config.yaml
num_key_value_heads: 2
positions: "rope"
rope_theta: 1020.0
rope_fraction: 0.5
init: "normal"
init_std_qkv: 0.0975
Each number is 200 + 40 x the weight over its row's rms, rounded and kept within 0 to 999. Layers, rows and columns count from 0. The size before them is the row's rms in percent of the matrix's.

# layer 12 attention query, 64x64, rms 0.225, rows 0-31, columns 0-63
089,218,200,159,209,169,174,216,206,212,131,254,141,210,149,172,178,144,175,187,223,129,200,212,189,136,221,183,308,206,257,208,232,142,254,267,186,278,190,152,193,225,179,236,218,174,200,161,187,221,156,243,161,175,274,180,219,225,139,235,191,295,198,216,188
091,175,177,191,200,252,187,185,222,204,217,174,218,188,136,173,186,182,190,194,131,282,173,130,194,211,135,218,157,199,153,134,189,193,175,231,198,204,186,224,221,228,207,160,252,208,130,213,229,152,240,158,196,157,229,259,217,240,189,217,209,88,235,335,213
090,194,257,159,222,225,255,230,153,161,153,183,218,160,187,217,166,172,210,176,261,118,251,209,263,196,218,159,210,188,245,208,259,248,223,161,156,169,192,185,180,169,220,220,182,127,212,204,161,285,151,151,190,191,217,113,231,218,259,178,202,286,122,196,218
087,213,219,212,213,180,187,172,208,256,224,236,241,165,209,258,242,211,203,217,231,175,192,242,186,160,199,243,234,203,186,210,166,202,258,81,228,140,245,225,201,168,238,189,185,226,168,236,146,232,177,208,139,254,161,94,180,208,249,235,173,222,239,133,306
081,167,211,230,216,142,201,202,208,259,196,155,141,210,293,200,198,140,295,160,184,240,225,147,101,241,187,179,138,208,207,193,191,161,240,118,199,136,184,201,223,233,238,172,180,220,216,206,196,173,211,219,182,243,226,234,168,91,208,216,258,164,184,226,193
093,205,167,190,183,231,116,156,292,268,229,231,197,170,203,222,204,203,150,175,171,244,290,274,172,166,198,195,228,153,181,224,223,148,196,147,223,143,225,252,186,190,233,168,242,240,200,229,112,173,194,196,159,280,209,212,181,129,189,167,151,215,254,204,221
103,219,214,158,200,157,204,176,216,226,126,265,173,208,208,239,242,121,195,247,212,189,130,196,282,216,188,224,217,231,206,196,189,225,159,114,139,141,203,146,155,220,162,215,159,190,227,236,183,189,229,114,206,146,145,192,184,163,245,111,199,159,224,136,200
101,154,287,209,186,179,182,231,215,173,236,283,220,267,138,198,174,291,202,226,187,240,211,177,216,169,222,163,251,181,226,189,197,129,167,157,200,215,225,113,181,234,205,201,216,200,222,223,176,216,179,260,146,146,196,195,220,223,168,153,113,124,202,271,160
084,197,214,236,200,169,171,213,131,173,212,162,185,228,262,222,234,241,253,215,208,191,136,231,173,222,235,199,131,172,210,201,216,204,202,180,206,139,215,237,167,201,205,247,167,214,219,198,261,196,190,195,210,268,116,127,186,78,200,210,189,302,216,108,167
097,251,221,150,172,187,202,168,269,212,182,266,217,248,150,191,223,149,176,229,210,124,260,223,202,146,226,194,253,216,231,240,220,152,228,227,166,236,187,150,245,149,193,219,156,225,154,199,139,192,127,207,153,172,220,193,194,320,215,223,202,217,200,131,266
102,132,215,160,232,228,262,205,250,204,169,189,182,159,193,224,160,155,213,214,182,253,201,109,231,220,151,189,141,212,223,158,173,271,204,174,186,232,209,156,160,258,236,233,244,220,195,246,211,183,270,189,221,137,247,278,222,152,218,191,212,199,158,306,146
085,217,219,183,275,198,212,269,180,199,205,219,193,215,142,193,167,206,249,224,175,164,202,73,285,298,159,230,195,202,211,193,148,296,189,245,175,251,227,204,211,198,190,192,210,199,204,218,234,208,282,166,222,125,209,211,226,216,240,242,213,219,127,206,203
108,232,189,207,122,217,160,168,244,266,238,216,177,184,229,144,248,203,205,162,226,228,228,286,169,196,181,248,285,177,208,255,230,105,216,113,213,176,199,188,204,196,242,211,240,259,200,192,173,175,212,216,183,273,154,243,219,235,170,188,155,220,286,220,242
110,215,212,231,302,231,198,244,189,177,198,219,224,183,155,257,185,213,163,253,213,189,190,237,252,178,214,178,96,172,172,216,151,289,170,122,209,217,200,264,200,230,111,228,244,233,147,189,230,248,156,167,202,219,187,179,192,236,147,163,259,151,236,176,198
103,197,159,196,138,198,233,193,196,192,216,266,222,114,269,227,250,213,252,151,230,255,201,223,126,167,187,221,196,211,219,154,253,136,205,187,233,156,191,174,206,146,179,173,219,204,259,293,146,280,172,176,126,177,194,205,201,173,233,146,216,214,279,202,214
103,176,276,236,132,251,175,217,189,194,226,265,198,192,216,231,196,130,180,192,179,159,157,176,245,209,187,292,112,199,164,190,238,151,221,178,177,265,216,229,245,172,270,202,198,199,232,188,132,224,202,220,178,241,267,240,257,194,234,170,225,239,154,273,247
101,195,252,163,234,157,168,149,228,190,173,154,172,263,179,210,228,224,185,234,190,222,151,276,259,210,215,141,217,162,147,220,143,176,174,217,275,250,190,209,184,231,154,191,257,225,203,127,238,156,162,185,158,219,170,228,242,167,131,117,268,203,152,247,222
083,245,193,242,237,179,151,147,194,185,170,177,199,262,183,262,236,145,149,242,102,197,203,100,240,184,245,245,204,183,225,246,294,174,199,221,206,198,149,274,258,160,221,169,266,167,194,220,163,215,191,158,216,230,257,227,162,229,216,169,202,166,192,229,183
093,198,275,171,202,231,243,254,219,184,216,236,228,240,284,180,207,228,172,196,232,222,213,218,225,269,252,161,240,142,164,248,180,85,176,137,185,139,206,212,156,246,202,205,186,219,117,150,179,259,238,165,254,186,246,196,178,234,202,193,249,190,190,186,137
102,156,229,208,184,157,259,220,249,197,204,210,223,253,220,162,221,166,209,253,163,191,244,139,225,220,134,205,196,157,251,236,222,208,193,219,219,204,186,239,221,181,166,202,313,135,219,258,185,231,141,159,216,179,144,164,253,198,247,187,144,170,284,135,126
097,138,194,232,208,224,145,238,213,215,180,214,224,178,190,289,254,194,228,280,206,201,134,181,183,283,123,172,293,202,189,171,167,205,184,239,229,236,221,254,204,103,188,187,179,204,197,183,172,186,241,157,191,209,178,102,184,172,201,165,130,192,171,238,168
091,236,241,273,159,200,147,143,153,175,166,215,201,214,152,173,225,196,178,193,224,247,198,229,210,228,258,163,163,209,168,247,126,173,222,222,171,337,148,205,207,123,235,174,189,223,192,142,201,139,205,196,265,266,154,171,212,198,176,197,257,230,186,230,228
093,171,177,206,137,125,226,271,201,202,184,197,149,211,272,247,183,222,226,207,227,222,186,192,221,174,246,229,176,184,185,91,170,223,173,217,239,255,146,183,241,191,93,198,201,187,246,195,281,202,189,142,236,149,154,239,217,254,178,181,161,230,165,237,149
102,224,212,157,203,179,197,236,228,128,223,134,206,225,205,203,180,255,210,195,226,147,222,278,238,186,246,215,191,197,216,195,78,133,156,185,200,226,183,162,221,245,197,218,171,229,243,244,260,203,159,288,244,165,155,138,167,160,233,189,287,163,227,221,221
097,198,227,212,215,176,242,254,160,189,196,198,213,146,188,246,132,164,142,190,188,165,138,216,196,279,146,157,253,199,117,228,112,203,191,177,103,206,185,228,116,122,187,156,203,186,173,245,191,232,206,246,202,199,163,179,192,170,197,183,224,205,219,189,290
112,237,189,181,194,209,263,130,180,284,231,155,247,247,143,195,187,147,160,212,148,195,190,171,149,186,252,229,188,171,231,194,199,225,201,217,110,321,226,209,135,146,182,175,203,193,137,185,250,249,196,213,200,243,213,164,173,172,198,208,229,124,185,163,160
096,227,223,211,240,230,168,157,90,232,205,141,233,187,300,215,222,202,204,227,173,207,232,179,215,221,229,168,208,167,182,229,225,273,208,188,214,274,211,115,163,134,117,151,239,198,179,140,216,160,187,188,241,190,215,156,183,205,277,146,196,223,229,190,252
098,185,195,179,178,233,176,254,232,185,244,102,196,240,151,113,167,95,234,160,224,253,228,181,176,208,160,226,190,185,223,163,261,236,183,136,147,145,173,158,222,229,175,135,170,229,238,232,252,200,173,207,185,253,149,203,160,239,153,168,180,230,162,230,213
105,210,156,304,163,249,254,197,186,183,178,237,222,210,230,151,219,274,182,203,138,215,129,201,203,178,292,176,168,189,147,221,198,214,133,216,168,200,190,196,200,215,168,195,215,108,193,189,136,231,214,172,205,212,206,233,261,156,141,166,153,216,103,233,182
086,195,301,194,217,124,247,235,199,247,193,215,229,203,251,161,190,132,115,229,159,201,225,222,146,233,217,192,261,233,221,195,194,221,187,175,215,244,152,174,200,237,255,153,173,213,278,242,178,269,99,204,168,270,184,162,217,205,193,182,196,204,218,150,162
102,96,116,240,205,244,186,248,182,190,159,198,222,221,218,199,285,277,168,274,149,180,216,208,184,201,215,160,181,165,216,155,234,234,176,115,206,174,265,184,239,220,198,132,238,198,179,232,200,197,243,157,201,112,149,175,210,162,236,225,223,202,149,215,191
099,164,183,223,220,190,118,231,273,222,245,191,154,211,236,272,201,198,196,213,184,191,149,102,259,197,221,215,225,270,155,245,187,170,165,189,129,139,224,183,203,154,222,161,198,230,215,241,109,235,197,179,195,218,189,180,262,260,215,154,156,190,187,253,135
# layer 12 attention key, 64x64, rms 0.222, rows 0-31, columns 0-63
057,165,194,171,211,173,164,213,204,188,150,214,176,271,212,165,131,253,151,172,170,167,192,227,181,121,219,250,239,197,231,249,265,175,225,234,197,264,197,184,183,220,248,275,195,196,212,219,251,208,218,203,164,174,242,160,170,248,192,266,183,337,264,232,207
071,173,196,176,291,226,132,241,231,189,154,238,268,196,152,155,226,216,195,218,191,251,193,195,233,115,148,148,161,265,159,201,180,238,149,271,231,173,203,237,221,148,216,149,203,260,145,175,184,199,235,191,213,214,218,249,174,289,194,212,210,220,164,272,175
072,221,197,207,239,205,244,240,160,145,160,146,189,256,134,155,118,204,220,244,223,261,253,173,258,211,154,221,164,175,137,182,225,126,192,184,199,239,193,204,220,290,204,170,258,195,180,166,206,128,201,148,181,208,155,179,289,199,209,153,194,262,203,239,185
076,147,183,200,187,199,223,168,217,220,140,245,226,204,226,266,213,193,221,237,227,232,198,179,198,164,182,205,206,154,220,238,168,189,226,117,231,178,320,173,178,196,269,182,211,241,157,170,203,233,218,186,190,192,136,197,87,229,183,250,182,113,295,207,234
084,182,220,235,156,171,156,93,244,220,219,216,244,232,297,206,172,183,262,147,163,188,163,195,211,297,209,216,156,197,277,231,249,183,195,200,169,193,171,157,206,216,239,186,158,200,160,235,187,226,184,234,172,163,174,191,154,104,239,195,165,216,215,119,219
090,236,171,137,125,219,163,163,221,185,190,217,225,206,240,197,222,271,206,225,167,184,201,213,193,224,243,240,174,158,169,271,292,165,270,195,157,131,227,212,235,181,265,190,203,267,182,140,135,212,226,205,177,252,206,185,199,159,195,203,112,128,209,257,232
121,203,213,220,194,188,223,235,234,224,193,199,177,194,208,238,304,129,206,179,208,192,128,162,239,198,160,225,306,199,269,237,212,182,159,154,181,97,181,174,196,199,170,213,207,175,238,196,181,216,143,133,203,197,204,258,203,234,181,169,128,165,222,102,240
107,124,241,186,188,195,208,260,236,168,171,245,230,224,130,151,176,298,217,283,189,133,154,194,215,118,191,183,226,165,233,183,200,172,232,219,225,209,227,175,205,162,158,154,183,237,155,186,223,209,215,193,163,153,182,105,257,267,185,144,174,169,192,204,245
079,198,199,201,172,175,227,188,168,224,230,164,180,184,229,251,204,174,219,184,189,263,219,213,158,259,257,189,184,141,252,193,203,244,190,144,168,139,223,204,173,188,186,276,193,126,205,213,227,216,146,211,269,212,164,120,194,50,178,231,233,191,192,121,186
070,240,208,200,128,166,194,174,199,252,132,181,150,243,166,153,145,197,173,227,213,71,189,225,196,219,239,192,195,244,197,239,285,198,240,205,207,237,177,211,219,132,207,263,171,160,208,192,161,145,159,191,162,223,225,182,257,259,193,241,158,269,246,177,239
098,153,176,183,299,265,184,252,249,177,231,268,255,188,175,167,167,245,209,193,183,312,167,199,238,144,142,196,171,208,209,167,172,250,188,228,164,234,212,165,229,158,199,174,240,239,169,171,237,196,207,182,265,162,216,259,152,206,212,185,207,184,106,248,193
103,203,180,215,317,179,169,259,207,186,253,253,238,185,118,169,215,217,147,203,119,272,228,218,201,153,164,225,180,231,218,203,140,221,195,205,220,184,187,163,283,186,214,172,187,227,214,204,265,204,227,163,244,171,242,271,193,231,209,261,271,183,149,237,225
112,197,263,150,111,222,205,149,221,204,149,188,167,199,212,177,256,204,222,268,243,147,204,230,200,262,190,166,277,165,197,216,290,201,259,164,188,182,194,265,179,204,212,239,215,211,236,209,132,214,250,232,157,278,191,208,241,286,205,155,174,209,248,229,225
089,159,187,256,327,259,206,264,201,213,226,191,192,148,179,194,165,201,108,197,194,222,147,262,199,196,138,200,205,229,202,164,78,227,202,192,207,195,209,252,213,192,140,144,221,197,196,177,303,211,198,173,206,179,209,213,237,254,170,182,244,201,185,192,198
118,193,204,184,135,217,321,155,187,231,191,167,213,202,201,172,263,172,248,182,220,234,166,172,138,250,300,204,235,178,148,157,262,127,207,239,252,145,226,189,206,230,159,222,186,261,202,237,105,216,220,158,159,168,167,198,218,189,201,205,154,207,224,209,215
109,210,235,179,258,212,205,232,227,212,186,219,233,170,241,270,176,108,175,204,223,181,193,176,232,221,168,257,127,151,235,163,271,146,168,184,236,251,220,206,253,181,224,206,172,228,251,166,169,223,188,211,187,186,278,238,226,321,199,161,197,246,117,192,220
095,224,193,199,165,189,225,150,249,237,281,149,160,238,172,230,203,194,177,225,182,199,212,233,222,216,193,244,181,231,186,230,150,136,164,227,290,296,200,188,200,187,244,144,190,194,197,223,203,166,94,233,179,205,194,165,287,173,188,117,256,256,171,154,193
090,194,148,190,258,245,207,157,175,158,228,223,202,229,209,214,280,217,225,290,126,150,169,156,152,264,211,201,228,246,155,242,206,186,237,184,190,225,202,204,261,174,216,210,212,234,114,157,214,298,211,140,158,224,171,177,157,286,216,198,227,179,207,243,188
107,208,280,203,188,271,211,235,211,120,244,234,272,236,248,168,226,228,147,175,239,192,121,292,254,197,184,205,192,229,152,194,236,223,157,189,219,143,160,217,166,197,203,183,193,128,152,134,227,223,244,177,211,215,213,152,244,220,183,202,253,200,247,135,167
109,187,179,182,201,224,196,251,187,161,150,245,238,174,154,184,228,254,264,209,190,242,189,165,206,223,133,168,113,173,239,207,233,210,94,155,196,174,201,273,162,185,208,243,237,147,124,265,187,270,249,214,207,177,163,149,286,218,219,214,183,206,190,163,190
110,225,199,298,190,230,133,275,173,224,217,231,247,159,199,236,266,275,214,198,178,196,137,204,173,240,136,239,233,229,187,140,130,199,186,198,228,174,195,271,208,138,174,152,170,254,191,192,199,165,205,205,227,189,207,129,228,212,208,202,91,215,183,238,179
095,178,217,259,169,169,191,240,159,237,173,173,188,198,297,204,201,215,216,148,225,181,294,225,189,251,266,177,225,195,148,241,155,152,215,235,183,296,176,205,191,227,296,223,219,175,208,152,229,163,148,235,237,178,196,218,273,220,138,243,232,194,171,225,154
095,249,174,247,77,149,166,223,172,215,208,176,115,145,218,279,204,159,216,208,230,208,179,122,224,156,217,222,163,167,166,161,182,170,193,162,189,195,127,221,196,248,176,156,247,239,186,249,166,203,232,185,187,172,235,251,221,222,216,202,257,226,264,258,164
112,195,252,145,190,176,220,219,261,220,241,141,172,209,241,194,262,235,179,186,252,177,223,211,192,196,167,191,230,221,237,230,206,144,172,193,224,206,168,175,221,259,234,247,164,218,287,199,246,230,117,310,234,227,194,216,179,144,282,228,296,189,207,235,182
100,277,214,247,197,155,226,189,196,152,225,194,180,194,213,212,137,187,146,173,131,261,80,189,186,210,222,206,242,177,151,226,138,192,186,224,148,160,125,230,182,131,197,135,191,205,231,221,187,201,185,289,195,231,153,240,145,204,237,182,182,160,227,250,236
115,178,213,203,193,219,280,204,182,293,243,149,251,272,273,196,168,163,217,151,162,227,223,136,181,199,203,275,237,195,240,243,191,123,214,229,152,259,234,182,179,199,201,179,211,202,99,199,254,187,240,220,211,231,230,224,195,169,135,223,142,218,253,178,207
100,194,234,216,250,284,176,243,137,223,208,187,208,152,280,167,199,208,208,281,176,235,173,253,192,218,241,184,264,205,188,265,173,181,179,142,172,197,219,145,199,146,158,206,181,143,151,285,182,248,165,192,220,209,256,231,189,177,204,261,265,282,184,176,212
108,134,241,195,166,236,205,248,231,223,202,168,224,233,162,136,189,122,197,233,221,259,209,175,242,211,154,252,229,224,214,250,310,275,227,89,175,185,170,190,205,267,207,185,196,207,221,238,248,152,245,225,157,240,197,187,232,179,190,183,244,268,185,202,202
101,227,140,257,231,220,247,251,174,200,151,200,184,196,268,123,232,258,166,241,183,154,164,197,178,179,185,203,126,183,160,228,208,219,144,182,184,223,155,204,204,224,96,188,270,177,193,150,193,169,218,206,200,190,240,196,178,150,122,124,122,252,215,171,219
098,201,224,239,270,92,188,204,117,237,228,246,238,238,217,164,179,227,208,159,180,267,192,183,148,202,200,220,248,189,143,213,299,217,169,169,225,201,184,211,179,212,176,232,141,178,208,184,234,237,164,199,268,210,146,201,155,212,256,191,222,268,280,159,165
099,187,159,214,179,216,161,213,159,209,258,199,202,256,221,173,213,241,151,162,152,192,167,266,217,194,211,215,212,145,244,176,207,176,209,75,216,224,241,200,299,211,167,194,223,129,185,206,228,228,191,170,201,173,88,114,160,230,224,223,150,212,230,169,163
106,171,196,219,273,146,57,202,282,232,231,166,212,203,252,170,218,277,159,195,236,227,128,191,222,179,210,226,151,250,182,237,192,187,190,230,193,170,223,163,163,173,208,223,264,169,175,209,194,222,182,200,142,215,156,142,201,236,146,202,169,177,235,279,200
# layer 12 attention value, 64x64, rms 0.324, rows 0-22, columns 0-63
095,123,238,224,167,145,180,155,194,210,181,182,201,201,163,204,197,168,136,192,247,209,209,200,223,151,179,233,234,218,263,232,245,121,175,117,84,213,174,215,201,177,190,222,119,164,210,216,290,214,174,161,206,191,166,223,244,185,171,246,127,132,202,216,195
093,214,195,245,155,236,164,195,219,176,190,180,165,234,120,170,217,163,172,230,121,182,292,208,216,309,220,202,182,175,221,214,223,214,140,226,192,242,129,191,172,209,205,243,294,181,151,127,227,217,231,203,218,133,229,158,216,185,139,157,247,230,165,189,213
094,181,208,314,209,182,217,220,205,134,200,142,208,179,200,160,157,229,188,206,213,278,222,199,287,173,185,210,255,179,160,115,225,235,208,119,242,199,166,171,225,176,191,191,243,287,165,269,211,234,200,213,207,275,134,207,191,227,168,226,188,244,243,176,187
109,187,195,204,121,251,133,196,162,172,246,267,136,177,201,183,260,203,186,209,168,188,194,133,217,209,229,260,110,103,199,216,156,166,229,160,262,234,227,220,237,244,156,227,168,224,161,212,229,158,154,151,178,168,203,197,186,218,275,180,218,200,152,248,158
107,176,211,281,208,203,97,213,198,128,172,203,253,188,212,233,189,170,231,226,270,210,167,184,200,183,232,156,218,251,215,186,132,132,237,141,272,230,191,224,203,268,207,202,151,223,158,177,161,178,151,185,218,225,269,229,162,177,228,185,136,172,218,261,266
086,186,259,234,233,230,197,153,182,194,235,186,200,183,197,186,255,193,280,235,196,187,169,247,200,119,227,280,194,118,150,261,185,194,247,261,181,166,205,178,266,202,256,203,200,191,223,204,232,79,244,141,188,170,240,193,155,211,196,172,210,188,201,156,130
101,250,152,142,205,214,241,160,163,256,141,309,167,164,302,163,228,210,228,210,215,275,202,266,203,276,197,233,129,224,208,194,179,240,173,201,266,253,185,287,221,169,245,203,242,216,180,192,228,178,204,175,156,205,192,189,204,187,232,189,187,235,173,234,202
094,197,251,221,209,138,184,182,200,209,154,185,232,141,123,171,271,297,210,163,250,128,206,181,150,147,281,178,239,180,200,247,221,229,181,199,180,192,212,226,218,227,233,225,204,205,217,179,210,178,191,247,193,263,181,246,215,211,216,269,173,197,93,129,251
112,179,271,191,203,168,134,245,112,241,207,210,173,199,232,160,164,177,185,258,157,175,168,264,153,160,236,238,250,178,225,208,184,255,220,242,244,240,213,130,197,225,173,184,147,226,292,291,161,236,212,247,172,220,203,226,189,229,185,177,140,222,209,235,256
094,184,218,211,164,106,199,197,226,159,214,224,162,201,192,236,166,251,223,188,171,206,174,190,149,214,204,197,180,272,219,230,138,155,197,203,187,176,169,196,208,112,263,244,278,159,166,251,178,229,185,242,208,130,177,248,180,231,299,258,233,142,249,225,261
092,193,236,188,183,206,196,184,174,171,167,229,212,193,235,177,197,168,262,244,280,269,61,156,207,252,151,135,206,243,222,237,188,172,171,249,180,112,225,187,250,183,183,222,226,219,217,256,170,218,265,136,204,159,223,216,195,157,196,187,134,205,178,248,188
097,100,222,217,161,179,253,159,215,215,130,234,160,205,143,203,227,163,202,189,284,212,197,229,263,150,213,228,151,285,216,198,174,118,179,200,272,170,191,174,241,228,162,207,233,262,253,214,250,237,234,248,183,148,167,222,185,182,187,146,222,222,177,150,213
090,236,192,209,214,227,233,177,234,196,100,231,140,223,225,180,212,209,183,176,225,228,145,201,166,161,230,218,180,157,247,226,180,190,259,253,153,164,101,228,212,165,162,158,169,182,205,290,165,180,126,138,183,161,167,191,155,213,215,226,220,314,231,187,188
102,169,192,137,212,216,206,206,291,222,216,178,254,204,110,197,202,268,265,219,245,289,192,207,187,171,195,192,178,187,189,189,224,177,224,178,246,240,184,194,259,161,203,222,165,208,314,194,137,247,203,210,208,181,195,189,213,192,111,262,170,222,283,196,154
100,221,154,189,137,216,268,217,172,249,214,215,283,165,166,186,182,191,212,181,233,194,216,243,129,207,129,228,200,177,229,236,145,131,226,281,236,219,252,175,176,224,226,244,131,174,143,200,168,175,206,130,203,248,209,146,252,205,173,158,296,164,200,209,199
094,176,289,221,176,229,267,220,224,170,172,202,134,142,253,163,276,226,188,148,230,212,235,236,171,131,190,200,187,211,172,152,258,188,215,220,162,194,225,176,168,243,169,176,245,186,186,231,232,264,192,153,242,152,236,165,227,187,266,226,148,91,206,158,190
093,193,174,163,217,260,147,185,277,320,184,275,171,226,157,245,220,226,201,99,213,173,208,191,208,236,251,163,166,278,208,162,253,176,206,152,193,161,192,216,199,234,203,213,182,209,242,214,205,111,231,130,185,201,184,224,207,247,202,193,168,159,227,146,181
097,175,190,127,235,232,272,199,230,246,243,128,186,190,194,216,173,226,181,223,172,217,259,217,225,188,200,157,186,227,262,182,192,175,187,204,147,234,161,132,290,196,225,178,133,166,125,235,130,209,222,132,216,210,168,182,208,191,205,127,247,198,94,200,195
095,141,163,187,205,252,162,147,172,232,172,199,180,196,201,195,268,215,213,148,107,252,205,207,217,183,161,175,222,241,188,65,248,167,215,127,189,227,181,194,129,246,241,233,183,214,217,237,234,201,183,226,119,198,211,161,182,233,175,222,175,176,179,207,291
102,201,221,228,216,153,176,213,249,180,201,87,163,301,216,192,253,239,169,187,247,253,223,190,187,197,222,235,178,214,292,239,169,200,187,149,247,221,163,214,122,192,165,187,225,119,205,233,204,167,259,161,213,230,161,254,203,235,235,261,137,207,165,207,211
097,145,142,186,274,208,132,158,187,210,228,180,218,230,211,200,213,218,193,217,204,213,151,198,213,167,268,123,191,202,196,170,186,121,209,228,206,198,197,241,156,193,206,126,139,183,95,259,168,213,236,107,202,154,192,236,196,159,140,243,225,223,234,134,167
088,177,231,229,181,235,184,136,231,134,208,195,247,76,240,177,225,176,200,246,208,162,227,253,188,156,209,169,188,213,202,243,172,159,151,231,189,190,183,193,263,277,285,247,258,252,213,228,232,235,189,211,197,173,192,238,283,211,203,228,240,190,246,122,203
094,223,220,183,152,237,231,130,182,192,184,238,141,356,173,244,252,230,160,206,186,177,209,232,210,166,216,144,200,147,192,203,203,188,189,220,206,167,198,144,217,153,138,301,230,162,242,239,215,190,193,253,180,249,191,200,196,228,174,203,165,163,241,197,126
# layer 12 attention output (transposed), 64x64, rms 0.304, rows 0-21, columns 0-63
093,108,223,234,147,186,213,155,259,170,171,246,189,238,128,195,200,162,203,159,222,204,165,175,209,145,163,281,174,200,312,261,218,149,157,168,150,192,122,180,183,208,214,186,149,196,189,243,281,202,207,125,183,192,153,175,181,206,178,169,158,193,211,188,191
091,136,204,143,193,237,171,225,152,166,208,168,195,211,179,168,240,190,124,197,120,144,309,261,236,196,264,182,241,162,224,223,192,202,210,220,175,242,190,234,194,138,237,190,204,204,133,159,217,262,231,167,192,173,233,139,214,233,224,198,275,201,212,131,256
100,164,199,251,275,183,229,204,213,166,178,176,200,155,244,181,166,233,161,216,201,240,214,237,296,210,113,161,206,150,143,208,262,216,180,116,205,225,223,130,176,183,133,183,288,208,191,241,199,211,127,232,212,243,169,245,182,188,156,214,185,209,275,178,207
110,237,147,235,198,249,179,251,202,191,231,274,177,253,199,262,292,224,201,224,199,227,189,167,184,194,172,274,183,152,181,215,234,187,260,107,228,230,142,235,248,213,163,240,217,196,180,151,247,140,171,213,202,204,158,181,157,231,244,138,230,178,242,271,152
097,187,195,250,239,204,100,173,214,107,201,188,168,246,243,222,180,176,228,164,261,207,110,171,176,167,210,152,211,260,248,154,137,176,209,178,257,218,172,268,192,238,229,208,133,264,157,179,187,237,176,209,201,219,171,181,137,254,205,230,208,192,227,264,237
088,233,267,227,241,227,170,193,198,192,235,152,188,155,200,100,229,155,206,229,226,173,190,257,195,221,190,223,194,182,178,262,165,132,218,173,188,135,189,174,245,229,221,218,200,152,234,196,211,67,199,223,236,205,246,214,206,183,208,122,230,184,221,237,90
099,221,173,201,192,283,238,208,180,221,133,239,168,170,174,202,218,211,240,288,178,209,279,253,186,244,188,161,222,215,212,149,201,136,120,258,287,261,202,280,207,239,188,269,154,202,177,188,226,194,173,202,179,149,223,252,191,195,191,204,167,242,180,188,268
089,205,243,218,180,175,164,128,237,196,189,182,227,192,135,191,186,284,204,217,231,137,257,239,158,155,177,131,273,110,187,201,166,176,127,227,193,211,195,220,208,199,197,212,183,208,194,138,233,235,236,221,232,258,106,186,235,265,164,139,193,153,167,176,234
101,224,227,213,146,199,201,197,128,182,209,189,239,214,222,190,168,199,180,270,220,234,242,204,107,230,174,225,295,283,212,276,200,188,262,229,219,190,181,164,230,235,196,181,128,245,294,246,146,224,182,300,219,214,212,217,189,212,215,199,175,254,204,208,229
100,156,220,166,130,193,231,155,231,160,172,199,219,122,131,225,209,210,207,252,228,180,183,164,157,191,204,212,161,270,184,245,132,191,231,210,185,156,149,211,191,143,215,221,278,183,202,251,134,183,188,145,164,128,159,215,235,186,238,228,194,156,166,219,312
101,188,223,216,159,151,160,221,126,218,205,252,168,143,210,204,252,185,227,249,276,207,130,251,211,217,201,217,213,219,210,171,228,208,188,216,273,143,241,225,221,190,201,222,199,213,228,231,114,202,264,130,163,97,208,164,233,235,222,171,133,186,134,250,168
102,119,208,217,198,150,270,229,213,190,204,249,220,219,199,210,241,131,155,208,276,191,183,218,185,223,282,205,177,275,197,136,212,190,218,211,251,238,206,132,200,245,183,226,204,213,318,170,256,198,200,236,221,114,198,219,169,154,177,195,223,138,203,150,218
102,294,168,189,191,147,192,199,205,183,157,248,180,160,90,187,239,210,186,242,249,260,148,230,184,168,224,184,179,203,200,227,182,175,215,203,139,214,163,206,190,188,142,178,206,192,209,302,152,178,138,121,184,123,229,204,144,191,171,193,209,242,267,153,220
098,192,196,250,243,207,202,212,192,243,199,238,214,196,162,135,166,246,295,243,227,145,121,227,175,170,213,183,175,211,173,213,211,227,257,145,235,212,209,241,226,165,225,198,199,168,252,207,196,255,188,234,149,232,284,226,177,249,108,250,181,178,271,200,111
103,206,235,148,119,194,239,279,193,229,172,261,276,214,171,161,220,200,261,191,215,218,208,187,176,223,161,209,214,191,223,196,172,139,257,209,207,236,228,127,149,205,264,218,81,206,178,267,144,149,194,197,168,259,193,175,178,212,187,131,245,182,175,231,199
090,255,217,180,187,218,224,182,314,256,145,159,190,197,227,177,242,214,243,194,241,257,281,217,227,166,177,240,137,171,161,247,187,181,266,230,210,199,277,210,173,252,202,194,253,219,231,246,221,226,225,170,144,185,146,217,232,197,269,194,135,166,137,165,195
092,203,161,204,223,308,200,173,244,261,183,296,153,245,192,213,223,172,210,134,203,184,160,172,161,220,219,118,174,234,190,155,270,194,207,155,152,182,239,215,267,199,179,209,174,181,241,169,155,175,246,174,238,201,232,238,188,244,196,167,127,157,244,160,260
093,204,221,152,220,207,218,250,149,278,253,175,259,212,202,170,136,204,164,214,231,239,171,193,200,209,245,169,191,213,215,220,225,231,144,226,236,244,161,149,202,276,219,121,180,160,168,267,179,148,256,185,175,186,183,189,171,145,168,88,206,199,117,161,172
095,112,210,216,196,253,205,155,279,289,174,189,244,174,188,163,227,203,241,150,171,226,211,218,233,183,179,122,266,246,230,172,233,166,177,207,219,250,214,210,175,213,200,266,246,180,139,120,178,230,199,247,158,168,214,193,225,210,199,206,150,244,258,187,291
098,208,266,224,245,165,245,120,174,148,170,182,189,256,214,131,226,229,139,233,217,180,275,171,183,227,240,179,158,170,270,205,157,148,195,97,151,214,183,169,202,201,178,178,157,182,230,237,198,213,175,130,218,158,160,223,166,250,266,239,207,185,133,194,189
104,162,93,193,265,159,209,160,211,200,233,172,178,181,216,198,243,207,241,214,219,259,172,241,223,188,217,190,177,230,266,127,182,168,184,208,140,122,123,171,193,195,199,141,203,160,198,201,142,169,235,209,217,165,186,237,86,137,187,214,214,231,263,214,156
087,147,254,219,253,164,125,231,293,229,258,184,189,158,174,228,238,238,186,227,190,157,216,234,243,165,145,265,209,238,208,198,164,164,218,207,200,206,196,246,161,305,222,213,263,248,170,243,172,185,197,252,223,205,148,258,218,184,209,141,204,155,215,134,238